{"n_layer": 14, "d_model": 192, "n_head": 6, "n_kv_head": 6, "head_dim": 32, "d_mlp": 768, "vocab_size": 1222, "activation": "tanh_gelu", "norm": "layernorm", "norm_place": "pre", "norm_eps": 1e-05, "positions": "learned+rope", "rope_base": 100000.0, "rope_fraction": 0.5, "qk_norm": false, "attn_scale": 0.177, "bias": "none", "tie_embeddings": false, "parallel_block": true, "init": "trunc", "init_std_qkv": 0.0356, "init_std_o": 0.0442, "init_std_up": 0.051, "init_std_down": 0.051, "optimizer": "soap_variant", "lr": 0.00781, "weight_decay": 0.0, "lr_head": 0.0133, "grad_clip": 2.0, "warmup_steps": 200, "schedule": "wsd", "decay_fraction": 1.0, "decay_shape": "linear", "final_lr_fraction": 0.1, "batch_tokens": [16384, 32768, 49152], "seq_len": 256, "doc_mask": true, "train_tokens": 157000000, "steps": 4877, "dataset": "wikipedia_en"}
Each number is 128 + 32 x the weight over its row's rms, rounded and kept within 0 to 255. Layers, rows and columns count from 0. Numbers have three digits each. The size before them is the row's rms in percent of the matrix's.

# up: layer 9 MLP up, 768x192, rms 0.0509, rows 106-165, columns 48-95
# down: layer 9 MLP down (transposed), 768x192, rms 0.0511, rows 106-165, columns 48-95
up106 097:170124106112138143094139157122119119103109106152103125142134074118132142161134133111094139174094125146107180138063059185142124127164150178194102
down106 095:129165114150118131144128099145081150112149179105136196145149118129161119141106128143105163182205151091120109130160175102130134098081143097134136
up107 101:174145141193142139146170122120139207115110125148124149071074133166150150103148115136118133113119155111125128156148153187106193172125138152133108
down107 099:099170133132095172193136055112141136091161160129100074114082133090114153119187136121090162143172101138111129055131108128143099061141105161100108
up108 102:142135146094134109092121081115155084141149144173099179136079108088130221132145133150193145172146131106117128119173114118126156159090121084140152
down108 114:171147141107096138121134090167120157125147161126091084144099105106104132160122120148098096127100112104131127104166133082199139082082178133097127
up109 091:144101148112136137119128078108089195058121138124100150139138142129132102150103118102088156121141136158182102143125122148122116150143136146139166
down109 097:123148117121128105073105073139125163121097048147133101151154095159148163127100126116169114143139104129119099120125159176113123163121091123157148
up110 091:182118099086132159162127111165133110072139148119189136166081133125140120096083123096149121096101144075146115107093164127157190181114138076134080
down110 097:150129151127132149111200150206121068149196127121177129107099115146119147126169164124107109095151140117129158139106116098172130159156149092129101
up111 097:147088164103145184114058101102131112149151191121105100145106140123150189152135127136116188159154103167143148089135139145166128138207161135104091
down111 092:141065127093132122145130136108122098158108094149136148114116097137144082127059126135141148130068177074140103124169132130148160169112117136132148
up112 105:144163133107126141115112145178117167079132159111138089119140124151138146128137161187151126143126142102108137119156105186129167080169116071162159
down112 102:154129093176138085123139110132160112128115141110124063100110107115119155030166083132117139070117184097103190148121177121048128136156046144055124
up113 099:145089138198116157148098147123126178135088155125198128147127139166144105166151153148162120118096106147178116125150138123142122137121104104095113
down113 100:090063081125098128165137171137142152080154123158127136153117144137126101170096124141095136101080098097124177125136159088158203132080085146105153
up114 096:099141181097123205116162183176086135138153178108091133117080129114152126164150122126151123088153162186116096157140089152168164099131143115181153
down114 109:079127128158140146105190150134161085052140145140201128104096103082100154164107122152162058155195124074130159134127059140088135157145159167170112
up115 104:158142150139170133113161178135127122080113142144129097147124129187182124128155117175110127132145060130124165126097086149150185130140083137162085
down115 094:127117121151131115107113169121114113166120175127141134147146084096107154172142116086089139132081182092175073146154139120154144090071107147094094
up116 096:151148170126155182132128142074070174188143171140109074105187121080092088162119099149138104175066155105119131087111122088169033143106077121121126
down116 091:121120169189125148100123102140186144069156046167139192124108096121140167082076112085148111099125132158156128142102138093108170164124113171114172
up117 096:104127160085109105138119143141119129152200165117109046148117125128121079095136115095099110137096118111143140177147145229134110151149112159150149
down117 109:147154152111100060169182141142077089074130082109129099128093127112165155133177165110159094143171163153083162164208187194145161151121167137168108
up118 095:116149180134159169171102140154091096107106116188136142165160165129166175161138108155136152158142145091100180136161133149158086144112146129191143
down118 097:106173148132092086112134113044144138175144187113136141144082091089151090103110151131128101123149135147123090108138111141095083139183099164169144
up119 094:115115066194160065134091105124100118130075121131106141130137124117147106129124123157126138134133231127102149134153161153079132129147082069084158
down119 094:178107140066128208105142134150164154139151113101165120169099152107156158092134143113173110130185038141118154126083146097137147107111111182125114
up120 104:104134113161129132132207154106094156129104095148165153134135133065101142115144124100132118168092169170087137102188140140088170074121139082113107
down120 097:106157103148185130093084175097134166133166204111143098131128158148150097151112098143109144175091068100112107099133031173070150138126134140165151
up121 096:139194125126098168109106143141061142127180132147158138136138184064088178123153144107127091100204069127118148083139172127181108108100114148136175
down121 102:140152129116147074133091121065182174158123124169128122149154138135085130144151135140152114115106093141133132143208097125106160136102166096151141
up122 102:134134170143127176111124119090149137166154150111179081100107120080160073101187189171113096117162076132136163095144117191141139149107087157110140
down122 098:132150068090122073102108168110143098165109157156105162188126176149110145172095117105142188125103139161149112159206115110097080120141132117103143
up123 100:132185093105151148077122134161127139110136139121166107099124087101148174087084136123053112124076130144142071141140176120134110151131164119160190
down123 112:146157154128172117129162150103159121105078185178101086092109124190171158083175124109095117162078104134124191128124147136167150147125140070114159
up124 105:131151108158122211099134145152090115150155148122107130147103082128140132039170149156131181185138145149140138122106114103103092115153140110148136
down124 100:160166197109147091144201074138155108130103130116153090182115114142122132139098149086051084197132101126129086112108143133108137100126116176119090
up125 097:144150108095107121122117157103170101131120146166127140129193100112166149065160119143070093131161133088115167052132145056144154099088095117019106
down125 091:089124106110181125119149159060069170125114115152178141108098133105137103163097124107151141136115157095128069125095151166095138155117089102184096
up126 102:107190085130102093167162107158085132102162094160164161164107164130088112187161156126163178115160154115171102173180140163145098145085103126151106
down126 103:133077086106074134116158121137099119139099182150096122106081134104149133162191177097101100152204125127140142132063166131137158109107170119094097
up127 097:168116141185160147109164144118136088155106147137127100134178153130137122110094181117153164141124111125124035206145137134106192121172121126125126
down127 091:150108080110129150153149112196055130157122129173142133142127139152112102130139132137131092143085126132142148059128135097128082115070148122177147
up128 098:065109145129131149190141147134122129118114103139147145098067112134155146046176131134076168180102156116160154084129153079123170134135137119172114
down128 095:102144159143126138153113132059172117097167080136092123116163094160115101187133126126079105124141172146197119155095107156117118099157149120135113
up129 096:138102170145136126089128126165094165163037123086049138143190106125124119111165072198191132124124168124105132119113112095180127119094206174196085
down129 099:137127042133136146104131169135128120117158163098173102126146130144077136199127143132096119065077109114145107102114108165048116130139108120077127
up130 107:132162133064085149180100083147054164137135096144112159141172111097114148171098222130162156179135134119106183103128101094120120114118157108076133
down130 104:148143150090099126097120074138095160077099137133104154122111095106147191121126176150113108151156109097101182177166045168177090133148116083119135
up131 104:168086148164152178150134190058134082179119150108116182080107082106100169118123087129112118088107154086149112109127163142175153107179131191103141
down131 098:023115184115108182171127082164142101117122156175156140148113155108097144153106175117155124143143122116147165127088087123131072107092145135141117
up132 102:169162125121114171152151157146072215079106130169115100132163148165162168149088123094136107151174147154173150115094133076151168104085113088143098
down132 095:082169133143124099129113128104088115148165127114087140089175159087096160145147100154137111156103110115075171139190113149157139146162146136110174
up133 093:183100150098097142115163146104151070171124119104166120143102127116113105106121162174183142150134082129137120100158103106148097143112170124142142
down133 094:140125158164155097121076147124099126106192161096143109157136174092141163144145131169126172132153171198096134130130147178101201095133088126125156
up134 103:118104162101093132162110131123119115163123123183106136133053116132173102140215144157168076149100110077064141070181144131162101093145081087178165
down134 104:121142148081122112108082112128149110040128086077103151156083047119107164115100146149127131120106150127108149130139156158123113153171163100119117
up135 097:125161120112099136158115137127147044143102081109110157154124096141161193136160108176213133143120146078122122097059138109088086133159109123132093
down135 093:109124137188099150124112118115078114179089122186197102130098121170126063139158128131104177124098120140140117080074152164097096150066160133122167
up136 109:123198136224141175117091177163085148143124185121126086129114095138098118099178128075142147132069128119152172113111137142167122116196182126158119
down136 108:137119123103110106117135101108208115118137148171171134085089138169116067132154135130146085133116130128070144094150098097095123177182165166181162
up137 105:127158080118103131158122156076096176113155154185085131057145158136101171097108138124118097096101085158112198142144126141140157144136062111162087
down137 116:103131108139094180136115096090128098084140198141136133132096154168178176101162108086088066127112106136137079180189116138150149159130108111090193
up138 096:111145154175194208115103144137171158127084132119183093142112119137178189221171133196141121147124098058178109109119093104169134153158139135163139
down138 099:149094088089063092177104065067097090128125120148088171107129161124153184066084132128134119120197129095088084165153115105156147096061062119137104
up139 098:157168124103135162178113139125118096098145145109098122110146065136196135186147146110101144136081146166104152176139175177132105143131133148179118
down139 099:165117094088132151113168127117162083155106110085102100139109202124161111055123176103098155159109148106099091114143147131067124127116135149114167
up140 101:120139090175063106143084176041116140113122159146137143150113104192108163121115106164169157113106171146108162134087166143110122158130095110095137
down140 105:115161115123117129095196171118110171134158100122161103112156103181131130069143115100150135141169144149078119098099134148099134135136100107149123
up141 106:133124155153076106150106112117126075164142171160155168127120156144138117125102097124117193164134128138089071082160203105108055156155098152102116
down141 098:126110084088070111130108159083175132119154170158156117114094152107108105145086115132108169148130143123082183155138143129152086143073137145147148
up142 102:116157146115095119208100150110071177132080086069155116111199130123188146140149142124134156113084140135125155112122160137117054085125115103107138
down142 109:136143067169129058126129096117108109172140106141093173123155158124129191169199061163141101100095100156101126148101166130100112111185111061153154
up143 098:142087152073097074172134107141164125146107139153117141076175129148115161137130127155162085137135115148168159171136180126134123081133163105106149
down143 100:110156117177116169071135163173114127152151141157133186144109143083108099141156163124108104137120128130073159099156096107153144159108082164160113
up144 093:094145114144109113118161139159116123088154160117094162104144107096129214157075095122125098153165186147151102116157136152117176101159075071212163
down144 093:203145132091134138117083101119151063136116151153144126106096081153113057104162102179097157119075088146123125144139170098086118135078104158111145
up145 100:133174147085136188106103111093119100115128158180139193101098113068144142132061151104159144081071109153164143125081099136106122082149116172157143
down145 097:084077096112071153164112152112100135161177143098145125133114137191141158105144148186118182113162186056084134160125234124124095149127048127133116
up146 101:139155126165111120104180113136069109063163131131151090095130109110146136061165117078170157119105126135123132137187079153108127131082176059127123
down146 097:129137108121120146124115112107135168167078179115126150125071128170097170160068131130099053103203096085125120120059218055127128077120082162097131
up147 110:117159123165144159167119127150120135127162109115152138130098086133095213124154122150102109149105112111145119101144168173124155138196090122143119
down147 096:133142089088125119119115115087171075132128124172173118160130062120104144121090144168151141108152089155100131161125134074103144133216053141160140
up148 099:113109141087091131101174109131063157160095133149169152122155143113102106136065088190115088140143141105203143172144145141112094060108140128194108
down148 103:157130109143095131102102117106156147126121130103185181141107129165180155128139145129144132116071200135105131108117137111133119145099164090114168
up149 098:112138156164095120136090157179148155147127049138136125123115181106187147147110133158077135178119101117093089076065161153096121145119154154090173
down149 102:179146101115096143117141111123188120126125067168185147085190098120076107124114111157171118140172101137129116144160088135088089132084153081164099
up150 101:155145084134128138149153078104097151093196133106151128110185141124115181130137125179194120143140122107060135113113227159141083153115080086092166
down150 097:177118135128162111119122120171071148140096063142174112089141186113164164202128154139039225142165110134144132134135077146153144066172143133076132
up151 105:149207160112102144182136115123153130100078074085145182151135127167088172136138127090123136152067110104105097158054081110094212090093115117148122
down151 101:089082082084154109109119152122145133099173168089142155151105166136105095189142101124106118094133159113115156139141173186088088117150175130107164
up152 106:088121150139099161110054207156113139102055154136086128117129165130122106092132121134151156133169166113100124148084106108105128114131061139154102
down152 108:160115183145167158118135106108144137102117095101170153146151115085139159129078129116150099188105101164065129156112169133110095099104018115045133
up153 096:123147174134092139149156130181106097159128093120132117171099143111096165129154105182137119116154139100106184102158145162174091105101142182105133
down153 095:130106166141139092142137130115148134142152107120127121081105108142078103136123083062160082127133074129184142160157064135101051119180072169179166
up154 103:080119140162134142115143131164171157178076174139109173094128122154105135154191075139084070075115122141157165083098116172172120127104131135199080
down154 096:136099140176111146106067136121127113086158076116101109160113072098125124096135149145142150212142135090086114185148072139055138078159135102132224
up155 100:130133178100179101174121179156101175103127141125117127092111131121173095122082156121140105093162162143136163100109114201142091111173145215103104
down155 104:135109106185109100126078156108097108172176123153097125083113151153117104090074128156133095102124116078154176167113204103141160126132091073224110
up156 099:102150091132200173156106193105114141093143140150129077129028142064152143188151141144158154115127144146099089181151126071093174144095171090150119
down156 096:110154132095138148097168094144100160069134150115084126128155112170116197135062154148111086098078117088071089144104125107175123128072156148147161
up157 104:157142110118152147140120126158097163113052113200168119116173105100127174159095123101132160159121117123160104169109100103138136132109092111147153
down157 104:189100120099121144128084138151148093114096096118120104093094153174141150117181122144226226123122125127147140145131090151164129117108146105136106
up158 104:045135126134144100171178190107112125154142120112126177166128077139185171095131102122163138154110176127107131148155126141157113179151164131109152
down158 104:158148161180110142188111134147165131183099166156154136079118102117110183169105086128141140197135088155163079134132133164110091196121127094135147
up159 096:167150095157164133145170186046168130122143106129181137119141142145153103082147129123138148134166162104207121133129130109099107054128111079118124
down159 092:139123164068129126162089126172134153123141083089116204140152127113168209151124079082073086101179136095113133126140073135159100137095122128111149
up160 100:102207118164162186191074115115141093136080149127088137104110139143175116067134132106167085156128090095102171119128145137091134203055136185112098
down160 104:100084163130100157135157086072080132120128108085167054157112142135148141131130108115087111071110106126145150102088100130133138107082118153179067
up161 102:151080162102130090170106086149172139127080144124127177091138100151126139169155157127168178127123142128148149097140193142108113076143117107135176
down161 104:129122144140142169113150081154086159136078145151109166130084116128148104114133148172114095086207081115161150151133109114154100208128135116116110
up162 098:124182110104178154056099122143134086107177128167213119111112196145191139118107079133138159198108124098158081090129104129135096145117138143147161
down162 095:128147178151096086157154122113175078118134141092071048149086182082123087196152118165112147157098080109136186118143114158114168125146106162097082
up163 106:169174121116182209089116112141148127153135149103087052129082096145175142161123092097167096200187132132133100138167128153145115151140117107142130
down163 113:116132165041139082135194142121174124113145105169132120110174211127150156108111161127151128119116138130158157137094133097109089070091154151143187
up164 097:096145135120188133172139162082139093148167163155047092107135113117122109070122172097102152155116088080112083174110077184121095083150137120025159
down164 101:110135138092137153097086132081085122082093108163127129130146098108177146179178113125150140116163141106145141108187101102113140105143136160144140
up165 100:104122144118120147143190205112220148113122083137188097145098039122112155121190128144077171121107097157102082043107172164152142154130142154097132
down165 093:104153141154162126095081074038073149108147152142113088127140126180056146105134150164150092146164170148108177210109128071138121169129170142165109